Each number is 128 + 24 x the weight over its row's rms, rounded and kept within 0 to 255. Layers, rows and columns count from 0. Numbers have three digits each. The size before them is the row's rms in percent of the matrix's.

# layer 8 MLP up, 320x128, rms 0.243, rows 85-121, columns 0-127
105:149140107167181089133104097110113142090136121103153122133099105129091142165093125143139127130141164145120106160132092117143139153114156150118147153143132144129076128080155114127103105126128148141135111149127120109123135170145148114064123131159166115141156103074150091142142121118144096122156104094161119091127135129126100118100153141183125132115123105135158057105128154116108112117157
106:115133138143109138145143102096157125144126110115133135123119124132125143161164108105140095142126080111099191161117164150114115129074111090157130103124133125115135138150127128133086096162114108106113137171080132138129110158124164075131097141132133129120147138131163118090128115109135114088141191166144139104136122110125139102160113127144118125139158167115065110120124146086100131099065
096:105121114142134086119093166098105130141151123141125128084135122160143118095110135105146129077129152086143112142132096133165108137072138140100123166185153165149091149135135125131104131138130077139061148134104141106165106116091108134114119141110143154122074107124083114142148160179121144112106100128114158120144165136131120116122154160132141158136118119105136136129120170144126162167127
097:118135130155105137137079112102130133099137123119111128162146152107106143141152126154156104123186117156137124104142094121127129121123090057124109127172156131132136134095086135123106104122107149135154131105147123178122107162146107137100131161111097131135133137078100174141129151071073171127095132164124103124159080148134130164116114137106109148154148157145148125086157145100124128115123
105:129109146119130147133106179162128145102100149126144108138174129139138118160127155094086138129092106100114147139134094164144138120151140163168106111077151104162134138155076128130127126173130148148123111134075165086121122151086132146118096122091115121162134094087165108103154160143103123152134137177097128149144148133123154164163096131105125156158140123131119122143098158133158129154142
098:109114122156077143115130099129155116145167142125117099166131090113159166103101107111127136117096147108141116193127079070136131157134107097107148108105152126127102114129162139172134143112110100113127045148138160166130157138131102126126140155093132154120144139130136127101127110126150156124111163147158178143128090141130134126156140086149122155129108117127112132090149097153092144129137
093:143115158174148142113143129152109121104082144139139101118122147110070131114113107127146120130108173099121122148110106122160096122148150136141090146127141134110112120121101094144142132132129123109112068127075152139119143200114107118139140114089119123112178116114114126071110129126173157140117123082116080112145135122108102138150154103120116140113107143081110105084098085123159087126112
109:212131112122130133121163139164160112137097090118140126089154163117164114147120136089148188163108141124128117150141113121163114115153128128124122146126133131100121125096125109173122131111107080113117129129093050165113157155120112135152106151126096153076151157082144140140093093142132122125111133130122107138168130172121121127113118101138126107126117103157156119174142146133108123141126
104:206172119174118111151131121084148145109089181122141162099125110141173149116146120147065133127110129189118120123127100149143125114150122119140124138145139088134107128160064166141142125136109117153081139112132126127096109127133125139155147134102158094119149144087136137118160112143132127107118134100128121088158097105138143137130139137123093153119162139127081098133095141127152093121121
103:160147168109160131102151112108125107102088128121161165125120106167127128128177115143151155121139132128161123073086153101117135110082105190120118129138182109127166085153154135154133109132128100122155111144117148153121139138145112149129147134081143152158139124142166097140090152109154135129174134124075167114126132137124146121125106129144126114111157097106093117131143079109167097124127
110:094109128129127152135096120125112072107110088115128143107132153122123128117116123122103100132138140154141141127179101129112138130105120073093136102130104129190101130117164107145122075122088165096103096142179097110141141126157125133115121118094109161110154115070110143140144137162106143152116201168149164150126101142144159156115132140140109110154152137131142120122120123131095167097111
107:130124107146144156113126102097133135150104144132121093168130148129160134087140145155137113122135146098144138125172143129067138115117101110114119092128156145113133118134164135150130165185075119155119116134107128116144148119134114160092139115155113085101139174113133179151134178123116131142178145133097148085146077112098084136135113143114126119111097129079149093108104146107157163148125
108:112088087138114102145108100145133134159113143108122125109121113149152139125112097130121137090155130121092177112136121150143105118086108151087104156163177145166183107148131099114133166161089129119128111127127116157148102123170109111122123158116144145110114134140113150080186092129164090132182116129118108101119133105139141140142119109115143138084124140179129118096095098101128137134086
099:116158138188121116145131129149175128112085137156114112119117107142141101143127110137153138120137165119114147132094163155168135097113126137138146130157137166155134109137113145093147114103121164141159132156088148101136109168108150115140136100159145188150112109101102149083140146069101082117132122138169099145103120130169146151088129110151082128128107149103160144095161110130152113144113
097:152106131119098112143133094090146144106132168096150086128119124126142138121091139132117136112171141106124146085146137120114118128075121124133140125120177142148161141154145147130104140117064138160146114132110123134104150139148122177114096139117114109146120131140124091156159113109084078087131064116134108136152130154121137177150110168132125150174100096163155119113115101092121111163162
105:128113098157102167102172086126164111162145166149107161147144133153111115169135143134109110135117126119150122140109117126148132146151122187086116110112126136103175091092097128142130095144118081119144131125129095178102057166145110137147163152130119110129118108139140143128159159149149094144100123136178124160154164117119099150141150135140116138099140163138145161121118108093122129115158
090:123149129131153150096159135156162138129116154121105145144144091146123128178124151127142122166142134111134149136164154059112081095159162118159153142130119158126112123151133137107156095097118117104137146131129152150065118133119100121111099100123143131137149158124114127143147102106110159118106149128130142163133071132119126120133156106129137134176146155139045125188163154114123110100138
092:132111132115085095156156139144142135135099156151107129122107178119139162135090126139148106135167111140149109069133098141151170180139123131125081134124096154110141155065167123124124146106135075129091141112125154144133141128103140091110145156099158132112148142115162159162135135148132128083114097086141145139114123101160164138100105093111129145130128159156089167122127134146099112109123
104:113118111165165175137145142168143155116099133141125140111122128104185089125159087112136138104141119111140155141118145100129132146158102161073136150126131106111118144140124154136153184124125122154120120139084120117134139103148141164146113138162131089062153093118086093145115107167159160148120153140156158145162134127119089130133148125102110168113145090123124095118125146140074155121125
094:158107131108150098182091134149124043143142143090126136167106131112154144101150142149135118119137142138097167161159157158139114114125131114132132115118116118114175112134131147089151143143107105100139154181139125144115114070148170113156094116147145130167161088130135118087167115156145087165114111152113129122095127136152148098111142175138131126116114099152115149130154131117107112125144
098:097109133124097116097144123127130135113117066141150159188123124116074119126157130141142166138177135115153123126100126153132158143115145139141143128116188103102162125127096153132180165134138160151124132087109137122147079093113151087115150100137102129087150142130133129115147081097146103149088129127130127140160090138114158135146151120100129110124183115176132124123131126081149138123143
104:088162155106102141104157161136090152129094155163108155088162151112143110087155127174141098092144163147112105155122123119108099172065101139101130126148135076139126109106165116135122116126106163103122157131118192127148158114146138112141098161130151133136135150104097146087107143159096140133115177107154145105108133154141122132152161110158113142129139140131127139100098131135124128134109
109:125133105100102127147123097123133145123116098120168127144124133142112128126133063121127171119176077072128160149132153132171119133144128150125143127099119065128121169114092123124113148165130118158118133135115156142152163107161132110163128070132136084153146113164089081135137155116133096128124130162115142147154144140129115102141134084159115150121121126118089076143111115162095101135147
102:188120120148151110123176131126138083115138109137119120136187122139077102133108078151135103152097132099075134123158120130169120130125076122110140154143133103147144168125112103101117120149122104138092113156110128134113111121118121136110186125152162143116165122129113134159115123124095141129107166127123127096159089129114091126143107128106071094145175138145125125131136123118146088182155
108:099137180133137152141152142118114120115137102133132155100133131126157101116121121130128129115109129172085099102129150108145144128088098164126138116167102109110097097110147116053135138108139099163107155113135137136135138157149115145142098157107144144159107131106136131123116089132162137112088100079135117086126140085152133150145172116130120137103091082108164075122151117122067167121131
101:142163162141125143154113075120135171149108145155107102065112139089111120147116153161150143121114160169092105141151143116111140108128148149154123137120128115126136106170174139126101127099105129145112153128107146107080122102129108109114149124106153157150105121111144129138166122137090164145115120098106128107096178135098144107169155134123130107183125185091108109119093124157144126124089
099:162083107123108132108144150113170111156110102099133142148121095107130134139089123165091154098151135125131140096164130142148122067123119175130070116094108122170068109142145128095163166093114112117134124143115107107110112148097126143138118114126155137110150123112113089089143117142143127116092119150128125131130123172134098092112162207134153141166105143132120100133127151137140147137124
092:094100087135134138098171136112140123102176109133144137093145088120152147138123106138136166111114121124074154096172128116097098121136105145117090149118140179131135114138119130127142177152146129142105117086101071128117154168091152133116149106106108151150096151151092104121144111087122122147115119102141106198122111105124130174133120129161140152134174152157107155120128119105106115126127
099:109149121147111115125135160140095149132127120150075110119137115106152152093097159171116108099163112111116125131101164136124130107088129111106117097153157082094120125104127139114138130090126133165140145158165146160116086124167109130135126141166148151129153108133147166075106146141116132152107158099162120141145133068119116073094120164129104160123151159149107126129104128100133101080160
109:132144126124103146115143115103193113176089150156098157140126120107147125102109138137146103123112127123118131165129132135134121139098111172134133189141149147092146135120132109102147116150104141137123164103141103096153157128147149132166115152114091103117117099159112121127097143133141118140096145103158142105138147132120129104114096118153143194072117134103092123169090054133116122075127
093:122160146149123139122169127125093047122149110083116078091104143141122123128101062135126098128122160150146133144128139074148146152085089075164164137135164151150080145152137118153147144148122131137151117122133121164152109149167148123137170135126122121103103125116138125137134129137144149093107113101090115129094173116137126167099140123122111138125148134110132127118153098120168102124109
094:120088123146113150127159146123098122125110105111151109160098086138117119155145142133153134110186136091121124148127090136103109143158169139137134143144159121095145119097103154131161138145153184165121172155122095165193079155137151102147126120138194131113123136112124117139131113119124097115093125124095101124137071149088114101130150138092132117133127131157143095126108156108119091140132
100:112110130115146157148138114137144161092133109130194122115150116068158123138140145147089195117128121145110118139103152114155114142124125124095118155159114130132102141112160188178104116081154144134139098137098120107157143130122162136144128128100134160136138143133154117130103126123087098157086137116137098135087096123099101154097150173120121143112103146154127145099094105110128135172169
102:121138147145135145116143126091111146110092136167134103147132062133128156115125112125167157142108158157140137112136113073145139093137162120121119104143161089148104093101079169163122137148157103124150128178131114125170133127085113133083119116126134113172127144109105121147122136119156097144120155138114116087142142138122177111144123091124141094108072142125127089111130116176156113152092
104:126150102119111095136138116142142134131115141139123144122102094130144111162141153096124125139111081123120100158146166115140171125205177158155115141158138127110109138122191135131128125106142164156096100113134123140121131120134121102131122109152094107162109108088101110125159131099166128138143151108148164103174135158137153132102080121164075096153145123109149127075095139153152121107108
094:158144107087114142185145110127163135159142157141136123122115113147124129075097136096106114143137133143136133092152106105132138154170126153139116132148112137113073087137081119129126098122149164128113116111127103109098118119127078146219166100157151113124099141131117142105098107160107126145128107168173136139137105124119091146152138104134094145107124171166104133106150104130118133107120
104:098152135100139123115063107158115088108086128145135143162143085110140115113141135173139067066136155083107159140144180148150115107141130110124143133123113105114139154149137113116173142118162146131116169115133134124133083136126103145089067123108100148119113133139115108134121143147123127110139118133143142143108126124121070140104122115155111090107156121170163080152124151150125146137122
# layer 8 MLP down (transposed), 320x128, rms 0.19, rows 85-120, columns 0-127
109:120117101097107147092101141149111115124139083143155071108149163135121175152114112132134151122123093146134125100136117115170142149127139128140113163174131125137134116115137089160151110159185102079121107138115105129129144153125170127138129093155128108086158164144111114124107121117103072137075139111080133163104164139129156095131124104108101086142146130104144107126096093128102116153108
101:159136126115087147137120135125132160125119127129160142159126152153155139137121131107119113079134124147144130071112146131110118123140165123140148151122162151120158117128078145152144108123073107145135137080127144120111131163087093135117147142118119156171137139144148181092118140166137113150155080132090133110126150142112135150126079121140118165071132130080133145160120174143170144092175
103:118165117151112109145103076181090121111126155138105133113140105122114144132136117142190112119137117089122163123088170113146111118154096123139112137109156139084105129090141165141094114122069132100137105121123112116167115115075159163121122090152166126147166125124080110125116155144150103118118107126132132138148105174119125129162166167115170125082111109129167139130138112129112126125134
096:132121137133171121147105148122156127118120144148158124073125137139178136093145100074116152126097157128109135147121168136071105152160138153074101136120117150158132110111153128167135106110118088124131061156103086110127115115110140135107120132111128147169105157131148103119123133162124137120105162151075117103118132090081132119145127144131138144137137143100136152159069133135141094098148
093:097102135085135121092128145103135128137146140104111136126106117103139118134108146103152150126143205150155169137103158109125135058142075115125134098207100134087122142120153122121130143112113134112111118126153164137162132135157133121121161148144128116134092133166125127103155144095116137199097102095152108122118137130126114121105150119122101140122129134157068155130109133122080131130133
103:143137144119144103133125114102081125138107129122116166132119116131101114111148120115122133098116134125141160108123164123094134150144090127182101082121165115125122161120122128121118141154179148103128117120127067094114113145100104093142165134152140128133113125119103143132149118125119084150093176137159130141114141044118130154064174138107098173091112152102122101122107113140149110096142
102:120161137134070114129130140175124095138160123090165151105130168129139139152154147145154140116115151097113146117156149117157088087164122121130115130143145129089131167101167138146094133158128169144088098120091137143158088096131121126142108092118146127119151143138140109170085163128082161123114164101150126122102120100115123163136134128134138188138121135132130178121125141153145123111181
109:123093119135153146097122080140107129114149122116135155168146173127134125131127154160154093140094102158158112170146125129141125126124174149162119119110134075068152153089139162107131080127137129083094155139094188098141125165108129144106137125114144150117107134114103135188138084141139107113104151099135128138128120165153119112149082120130139106133150146117117158125132105176125146133137
103:088113175117131096112142109077094132102131132159095106125116119129120127129123194109136159107122143104149098145125105138078144126134160110168112079156133102084112130103133139126147176093142099114085095138108136125129162133106115140169173131127168102112159125130110122141136155088118102144106160134110105120081140128121128111114152111117182090138084137130157118141093119108129153112131
100:120130133095129112136130148111151106126140157122167127169134126130136124142170123114114143122178167156169149117116087073085106111132112171141139142125142095123138175147116156155125115101143162091130089122119158112090166145127092076146088134162164115113104096097142176112101099134116133136119137123122109114165114128117132127101143128138092175141145146167104170142100114110119091104124
104:150188118167150124126119145105143093166159146111153116108094157161152136146125157125144150132102091113166118137156141116110125151118094064117122119062152150124128076119141120153154136137168094120150124136123092171139101089155146114136115120141137079094149124180137138104144129139147143102134129111167141157161165103145142124151109129120117144141150157099124134135142133180126142152138
106:115124128106154161104126142154150140091150119175112091112112140110153102126156126157111063132180179100139146144116126118135124144167079141128151123118164131111127095122102119138178145127164129148127131153160124142111140099136132124139143126138117128127160159147152145119136131146159110096112142142107147077112149142126094137109134141157159184170118109123043107124126115087099115113117
105:092149114145102165145070093159157128147157117108102110165142129085130090116101117120070134161118160101114138142122112129149106147139159153137126170105108127129122102160093100161139126118151137152138131121125144103140102079098132143084114112109138096167125125128124131101139161109170107114152144118104154101121140120099144136117171084106143152172178123113166108126167146152142145134149
097:157126123115139116136143087118173148142133124124122140119091125107149124080135104158147151155128101113120116119136122121132109073135118111117143152149125111120106121133140101128157127160171144092145075138160114127151112103112109134141142104140093147123111092100123082121135147070119119092162198152130101138120111140165103146117121109179110158146111124108143130089149117155169053159140
105:152090103141118118134140140142120106122169139134182152141129163189141102165174136133168187140113135087157160118177142152130108106111119117142115104171151132089120166113137099110122125143140119102118098116107133131171073130155116118104070133124121127113149094131164129095102123120132149111097116097125105123151090101098125152153109128102141080110133149144102113136118133144154127112152
107:132179117147140135099109122130147094123157125131123114118131111131125154144147168128138121123146150103136118189093133123121153130146154155089136092119111117123138093108137134150089160117108168134132126141166168133073119139151128113175172146109149128119111123089122105099133102114101060137111115132168176146124144105117098111131102182141108113109116081147092154128155101167082139128133
092:050162168136182123145171142128114141109115158125161172128146149089126132149154108144059097092136136115145107118133116140119122139133106122130101084106136154109157134080109103088131186105123105150112142136095097106097099131118074098136136147129120102146110141132120138113097118166127137126131101125142135125120149103129132143113102135105172105131143115134109083131169138106095136135143
091:106146073111152120111129145110173124131164160148144136109111116095157151161160123125131152124118101064170145126105112138161125148137169116105154100118107114117124130175124103121132164144161103093127117130168129120154119186121103116122119152172127111080125127109110137096175092181127166096138117159092106112128098113110148083150130111085129099118132130131134127131152109127120105110142
103:133135120137112146150101109137175088114147142130159159146096174108124146146136092117103137153134131138128125131125141168156103096151154151161133133106101111157106097165124138101121115109113141117138117114110176143178122135117138143128086155079093167148131102165141090120155132063156111114099112107077104116123100141109115138106135101156156135141110136137154124145169082174107091129134
096:123172176148105110140127134121098139097145143132113131099083145136086150172146150146130120152108196139149106147125071113123107161072178134108141118142152125115110115162124123109150123113124118069138141117123148129141144136134134134119183177164100173119104152158131077108108128139101121141134138142142148127122112129102104115131116115092136141143149108106144084145161109158147163134104
099:121102097126105144146133140115131149151120113122149131178108135077129098078124127124141135117144102142102106116127150112154103135108142094086165090143156112135118115112173142119160102150133098105160128133091107120112109098160088046116082126127136122141120179126129083130086124102141162087134136149142116121168135144121114123110158139073130136132123145104140114172162155107098114150116
106:114147173140142108092096123154120084103137139116102149110098132105132097112124124115135146151140093097148071129139132083145125152104165137137103123071080139107130124144148145167113161085141100132125091155134117149158117103133126143153139106171121124145148126134135120134140160126129131130123140158189187123132102135127139143098137113096098133172114103079127094128164112169140127146079
105:151098167127147073088130118102091132086131163162138124113136143129138164141120153129098143089137110100136112161120071089120123152101164122118090110113129178109131153123162131119111161150134136103116114141106139156150110099151111099104156123100135121141144136115066114130185127117103149123100157099112127091113106109141128162112139161124135135167103156177138133146131098090103145104128
097:126125168106115116158079121086177088140149103097096131123130124170168117132096142162165145144121116128111118131144141147137128144108124152119142147103146179148122098111137117167122154150093154163136089137155103146112148172134096099138120126121148177134145152142079092088169156157143119094108109169154128121104141147076133151120111122133122097159115110149115132107091124114146093127136
108:104131147120104096131131153166102137105121119118153129140138115097108114119158163120106113097120118131143076128170150115140080105092101138144145099130124111173100132152142134163148159096115154093106125178126146117144142123174080149103151138146193120148119142145125117126096089135080132141124158153118126147079086071108095153126151110160129148083108126119151114142110150120107121127122
100:160143137123161162125149129100140122154153101105149086171100115128149118125112101178109144138121155107089122132142122161112144125179147144158094129122152124190104131128072122126108148160073117128128124132128178134105139173076122080109104139111094158129167098137106120146107133109167138109129127139095113149154144135132133133148136117090122139137127121187108156138165131147132118091140
092:082168132135084116166168120129102099121114132127115138144158107119108173121159128137154106155093116118112104092099104165145154166125140149142089161182131107122111146107153126130137122153143144126117096084102064139144130103138123166138130134166133129129154118141139166160133162123090156151108089132113158158147099118127110122094107126105142106116123127127184148127147108108157167166102
096:102119112115115117105140111158145172133137099158135098157158109154071110131122134152134127115137140125124105109111144146133133105072122121125108134108100122118094154109123103133199096125130083142077081127152111146123138093162129119115074137122164129113103091067141142137111129148090173125091137129129123119132171139122109134134126077111104132114163105112142142109154125123129191140146
099:116134123125153097164151105144131165145148147132115130124141150119108129123126115106106096126147099140122146091154173132079121143159169133182105116136182155153112097147137135126131097137129128112095124130144185175143106090113115093166174160126114086138116083110072163101127149130140127129130117099095119128128124152108119121093147095105109115102106120105157149147171099153096132094115
111:108151143106148110141128105141133142106126120108137113146132142104111150087126137135154095135088102141126166148128145100116117095170097115136174107130114091098169159128139107157109130120137084122147158145122136180111136144122166083113103147105086101114121128139137120083111147152109105134137177129097124137162168186146114085142138100172108100114117100081096135127169171149116135137116
091:124151150172121126107150156132089105135117112138123080099074129140163145124133159134103084146088072126147100146112100111093165144151109108135121157110161134129136069105135113080140133145124141120175135131154089128125132152125108130142101071141130137143130157111091108131129132126168139082182118122181124138129133140148143084105119106151128154119179115119128105164136126135148138135131
093:119122114152132139106109137100134086141131103147111111134118127093122132067170069147132130119165146146104132133088094070109178125124142098098124105113123123116098150166151109119124128115158096108123135161120148122138113159191126091119179127183126108125134148117132065136136123127105134095130143073132133135115142128155099106101124127153132143121155121133132114118170100081091136121111
099:143151129134131155115084115118146118121147156086133153109114093104133121113126127161136142107123152095090113100115097096149076131110127141168117106151100150091114185118133167148121133135147138126133132122082134095091180081107095127155130135155116144116124103068131149156091148114151096127136131124138113131119115146152147131129140107116197125122108121116181193090110128132143148134109
107:128153120111087092124120139134094101120125098149080105126139106140152145145103138148137168161142126141140162134150105128113156166123158116099085117124123114103120113184129107111150150174095118135114124147085153138122174147122095106147094137186129153128131114103116124137133140150140112135104148100167144131144121138124129112146157118082151131110105060193128123078127118122173140098155
105:109123136146137129101146168172167104159132156098167132145150115133155085160170138148131144119114162134133099141110099098129069120142133126109172125134124115164132126095092205131153131157139140131095127085140098118120130100083139118107117171148167140122098146098125138111150076085134125118126104166112128142105121080137148148154128140119122141124102144124148143145131096116160087130134
090:143070128124095175109131166129110094116150128124120158137130130113168149105131106131152151128153158163119098177075163110191123122099134142131092129142154135129114118116151113161153110112101121138146119157159105147147118160150164099051133125153160171158117154143153132104130104148136112128110130090138104093162118147108108114137109134122168159102087144133148127119167119127118140129127
# layer 8 MLP gate, 320x128, rms 0.255, rows 86-121, columns 0-127
102:137121154117126136133114120113168139161152124126112145136131144110112122112179148153089148122145134130153137118127132156116102123128122148157121092122153136084143171134136143124101126105151063086088139143145123140119117124124153105125174096160123111129095078145164123151158163106051161121122097126137078137140117134094112147144197107104156081149125129117140137132097128157122141152168
103:110077086096173159133104153117149148104167163168130171062069123111083147137182127130136092123141082141136146158130168118106137111138144138118141115109106087128159117110123183130115114131166104130112163135109117116122129167122127120125144145155140137100127125070117116147124117154098135140131100107154121136112146092139103113102107114144169134113138125110159162115112135136147125116153
099:126144112113079123139145099130176131121095177156142142166073136160127151140081119091120156152126114091160115175143153170101123124131086136141163114120192133131103165170136099144090120109134120112131116155114097151130151131122109156163142119138131115124189144151153101153155080118118133110139138133154117141128109143096145109151137091126129131146138110182119137125139121143168139124111
112:147146149150120110161149140186108136142145143174174095193130138137128129152182083143082121118130083116091118117138113157126078167126142161126140159113153154147114132149127116152099146108113141117108137183121123170113155118151140077149111112125146110144125138152093131140117142109118167093109128133116154123113136113143157119142115141159153119118122146089119182109135102147168137146146
097:123131127111148130138132144152148124134129153099108087114084116111108160158179140140122135160137124166172145131134151109121119068087120115102104099140089123139097144152137165115096095096143116155116107154108123123122143136119095104138133112159143159110132104137129113167126147086159113081130103166146108098089113098142129148135142159163092137097121160135090126178178160114144161118157
091:124112096167112116082157109186159150123113140150146141145114142140171127177126129121138109122121108115163129146113135122119121160103143123153133091130106119121126087128148136119119162197097193131105176095107141111113133149136111134150149119125114160123106148161094108119101093114090139122121097109127165126128103139163151139120067143154126161097146090153138091121108157144167123149133
104:124103112134087112123125121109129156127148147140135124128109136110172098157126161070145157145124081109119097154159145112120131105105166151119118126132097145127094147114127131193089105118084129126135138137158133096145121166122117122174125085138100118107157088139091095155104157130097086147097128108133156119140191144096150141126141132125131170137141157125124113140163124081160152094112
110:158079117155130130121172094144109075135130140117146127109140137158123154142128134157130173136113113144145079162099113140113089105095122090157133090077117108132122063099131118116128125113110096107132133152180140159162102110146148132157116107160148151116159143138101154143146111167124112111125077114101099118092100107131154124157104124150120133092157138110140159095128142155089129124134
105:117140127108118127109116120158170102148148163146100147101156124111111172111133114092101144121150169113133060154106120125112138111121139138145104169106117166102137143102143123131152130136119179177096136140131144112158142136138161135128166087174159092134132165178172117120117094096118117121175165123134173143154139119144107121174104113112140095119104098130134112123103129120088116124157
109:120096156102138108140107170120106125103105142089144151117111094117118179157156130146157192093152131130132131148120156155117142114152117137156062126106141152119122079075126098102109134109129117142117121125118132134139092074147106150134118131172132151099141105165168159089127165141137102086111136099103145156082101139115111140135155117127120143124144111125118149169130108096147103155118
106:155100115149124131098125132123115161130168153163143123099099105098166113141141098183119138129123081138138105132136134131101184120119070124129141111091127086174128145085120161123164103155105105127097149114131126151118109131160131150152122161129128081123164154150131083105152098149108123108119104158145133093097121097133097139098124091121133164145123115137150118100113148182104135098101
097:171131154130126153108156113107170137130089153111127149142157108096091129148130184091100149112128133120131108103115115085064151135110153130131135142103133121082131124129133120152167148098136116162103144112128124148075130099128124165141110102147151065139154140109097095127169125095139137113120141139159171121134140122118111129153105113122184127132103101141092128104097101138191133115113
097:148117143093144131081116139112099170124110118092118158129139113143159134175121112106119123104149140143113151126152113154156101120146111142115142124127094082153095156077115108177117120147127125119115126161158133132123118122154145138148096090108146094147166143147144185176109110106123102104148146156104122122160119168198110138122140135108121174118103157099108071122127107124111098159133
100:123117131084147148124112151146155162138130120116121087117113125121128110171113123109122164105173105118129133108116121129140141141145109178135123079109104104117116114133168122117164138129111135098131159152146158124131089173105138132096111115119154152090091106167138091167103121115120169083100136161079148155104142103160113096117139157145162166122099122109123145152120138127111204152103
104:168113141107116122137125132148129146179118102082096135163135140149114122212146128152131104110148170141150120141133154077126115108149132128132148102107140145130149141096165106103116102137180142083180120145180087108128099147093131175165107112127137146143113109109101123171135169133100161111141119110127124109118100129146104148142131164119112118137146109087100140142140148116112100142147
087:127099125103086161104129159104146112114109168131141143152135160136125194166132141139116097099165114107182137101125122123132131133157142146120093148164092113127157131144161155142102116098127131153125164194106076098108115145163086132112130161136157116114162135128123144131106163120151101147111133147087127121086116147134135128185118126113115098095105120109103108136128147137145136114176
095:124131086135122109141120154155132103132088093096109096125168145115129148138129153160128127122186135110125083079118153103132119135129147106155112101104090159136163180140190144113120139088126091149108168144156117154147182136117145083138129119148151145137141150141108125192142138165143154125094114127079151127131149136116099126139145120166138112141136157129142105119135112107084142110113
113:132171159099154121111159158114144080100103131103136114141128165135090160162142112088146159154121117126142100165089148126125092146130119088137142168145083148130157129098090126111129130110131127141108105137143125123124110138154144117169134120170156133093109165135100123141165100075087130118202143125134122106091111085113118110141105079135118125115115132134090097127152151120141146115149
104:151078167126141105111138107156137113129131121102132173114157137154107138108115160129168182143123138110122142141113154143126124160115145123117160181151203130118134124154122138118105122089144098107182162148106132147115134176158146109130135129159116086097142149133075134088136126133143155120117109111103146127119158106108131134164145090138130147139121183097090094152157115125099110139146
091:107127118176113119135157138122166138163085126161125103151119161123118118140144122099113151126143146121131122094116165103150119146139129141087182074162134130129123144072126149154152107078126134139140143108171149158162141143137098065175087137090154138133132126133147090136127124110119128101136120151060114125138137128151097116112142130104140143125139137119117114160179137154102184116120
100:133117122126107144150112121112124097129117152104118102152140137134117132113154079119155080121181205106170123131131106130128110100109099113145053114149104102139120114132127127079100136136137132160136110160150106107143168137127100127133177107157128099142113094090129132132128167183119114116139104182101138093143157150142092155158144103146135122128127154125101114125109128106147092154136
112:120108122136121142123124144081148142101166150107166117119155099125109163125098103109133097168122073135108120126102155131147120127141124128128107075111123184148179123111103091129125136130119124127144118141100126149161128073177139185147176133096162139131151109136078101131148101111151127122099098141093149105128124144102136142123130162088120094131147096139113153159138148093118159099153
096:107149162158132133134135110126117098150174107144166076138117141141124160132163106129131122082099134101142099133108156098099133118138119167145134113122186115129114159121181090196177122117105143116127156131143165135125111122140117151141164135154127164105123104161130091109115078133131106139182121129106097110104151109103127117085133116092098134180112133139108115139131132107116151112155
103:147149122153116143093126138142144132107153132160143153124132140133115114150104133100086134165128152140149182092122145134127126124179094134108147080146084133153144164099089123118129110108101080129139106167096133064135056120100136130131131096157114138129149156095112102123115111173128138121129129159141138127161165153130109152116105140145151095164112131116123195143148112103146128129149
102:146125109157165101186125145142128084138124131156146060107101090105152136166111163108114113138131121139108163132131145141140115099142145131157090061138151160126182135121146145121127139134106112091158096150141103095155130147131154109109150133123123137151155155127169181145143137135157122159147115106114132108147120122110090138102091133084102099159130098123128129101145139137132099079149
102:115150113113103113120117098105166116171147139109140168111149121139124129154196113132155148122119078118130137139117153144105111160127143138160142118118175094097140100143149111084137107099116142167146148124095130104136087161171144067135144128158143170128118087158136114124132150104157090093116132160078159121138156118101140156127094099119149136159122121151113142120161150157125146159130
094:134131124099131136140149137137146111140190140161165155144071170149105129136109126122112115163103107127136131133119128145144095122123123107157081168180072114121128146115104160121145110078102120142134149160101131151141101113142124104121150097181111122126087127115103089113131134081096147154116108161111162143096136109122180148131106104125119163132137126073137126142117127107087088132124
098:118073116114133124113142143144098174093108138102145084092129118112129136129139178140103126120103134080127167130105135101109115155143098147133122132062173143137111135119141165106146153153123118084133134086108146144148124138148114155127109153129144114140150135158095112127156098104138132091163130122097120109100136113085099149141154113088194164120122121111091166122144110128146101135177
107:103085139112150135147118164118139127098138146124110137123166163153101134163089112142133129109131179115087142151139125192149099110147140094115122107160137077134082124111114109130159110125099178109168128112140131164114096150140119149121152138126148134112129128093139114130133123141086133101145070163082096108124134151100121135189070121130148135129173123134138122120120161160118134126150
092:142132115137164136138107129117147144103146157110130080118118116158121138148150103158137096134129161111107129147112135150157095165072115119135129118153118141136161149109134160158123155153110143138125115116122128126096089119173147129115121073105101126189133160141116103141141128115130152108112131113179183111123093124102141123137129135081140186147137124111064077131151138080139102130171
088:153163134118094129134118123117143154135105091138123113163111098105113119139075159160143138111112166114153159135162096119169135118109148123168106141111153133141140130102177129136133144094148123131109127115119112153147129127104154088180146107159134162171149143145142164130123084112107183125126128117089127101095115121084140152113173134088135135142110122119173143088169125111137132166178
098:148126119162154155117103134105132126127152162141161103128116091135138123121123067119115169133129123115140118103107159116121112090098115113092162122142124163122105170120201188144126078096116180143107140130112097142131148092118104114143163140133120140142132102103094170125112147104146111110118134152105169117128147106092100158119105102127118145126117173119165167152140156083138128108139
104:103114112123122131137131104112114128105092127139127105141122116103169109174138138134162108093117132175121125192165106114138139135163172095174160100130142095143135110115116115098110145152138135102119128153148152149089125137148133094166160098121112164087149135088071125144132110206103114137128072152144145124081131131121107086114130112122125153120127113136109125106152161117127125145150
107:099120139097148110157142130111106099116116180126078091141150172155101112118113090169091159141108131125151126124150114117135121100127119140134126102176122094147145097126136109134143077153167083088138145099108152093163088116160144154150122115111145121153136127166125125155151123157100125130105161119138152151132101100158118145125087093102096142134121154125133128165138180176118113106127
093:100159154119150119099147140100123142139122169152131143173133106160132156130156121158129132151104169109136166113130143149130151138167150156115140156157118113123137094149088098141100068130111125125097130153124152122139088125141146106140130084117101158116086100123110163161157115136089149162139096148138141096113107102126131088138159165132137157124177147160083145160134094171164126132109
104:109120166137125137101140122116135101122138133140128139148165129186097135149136124135112090132099134191135127121086093120143112178063169146118117113211095137105103100124112151148119148131087122120110118150106139137163145170127146146132159110121105121121113146111129111097100174096096108148112120132121141091122167087155135133134111128123115128135148103102096123085105141115089107100123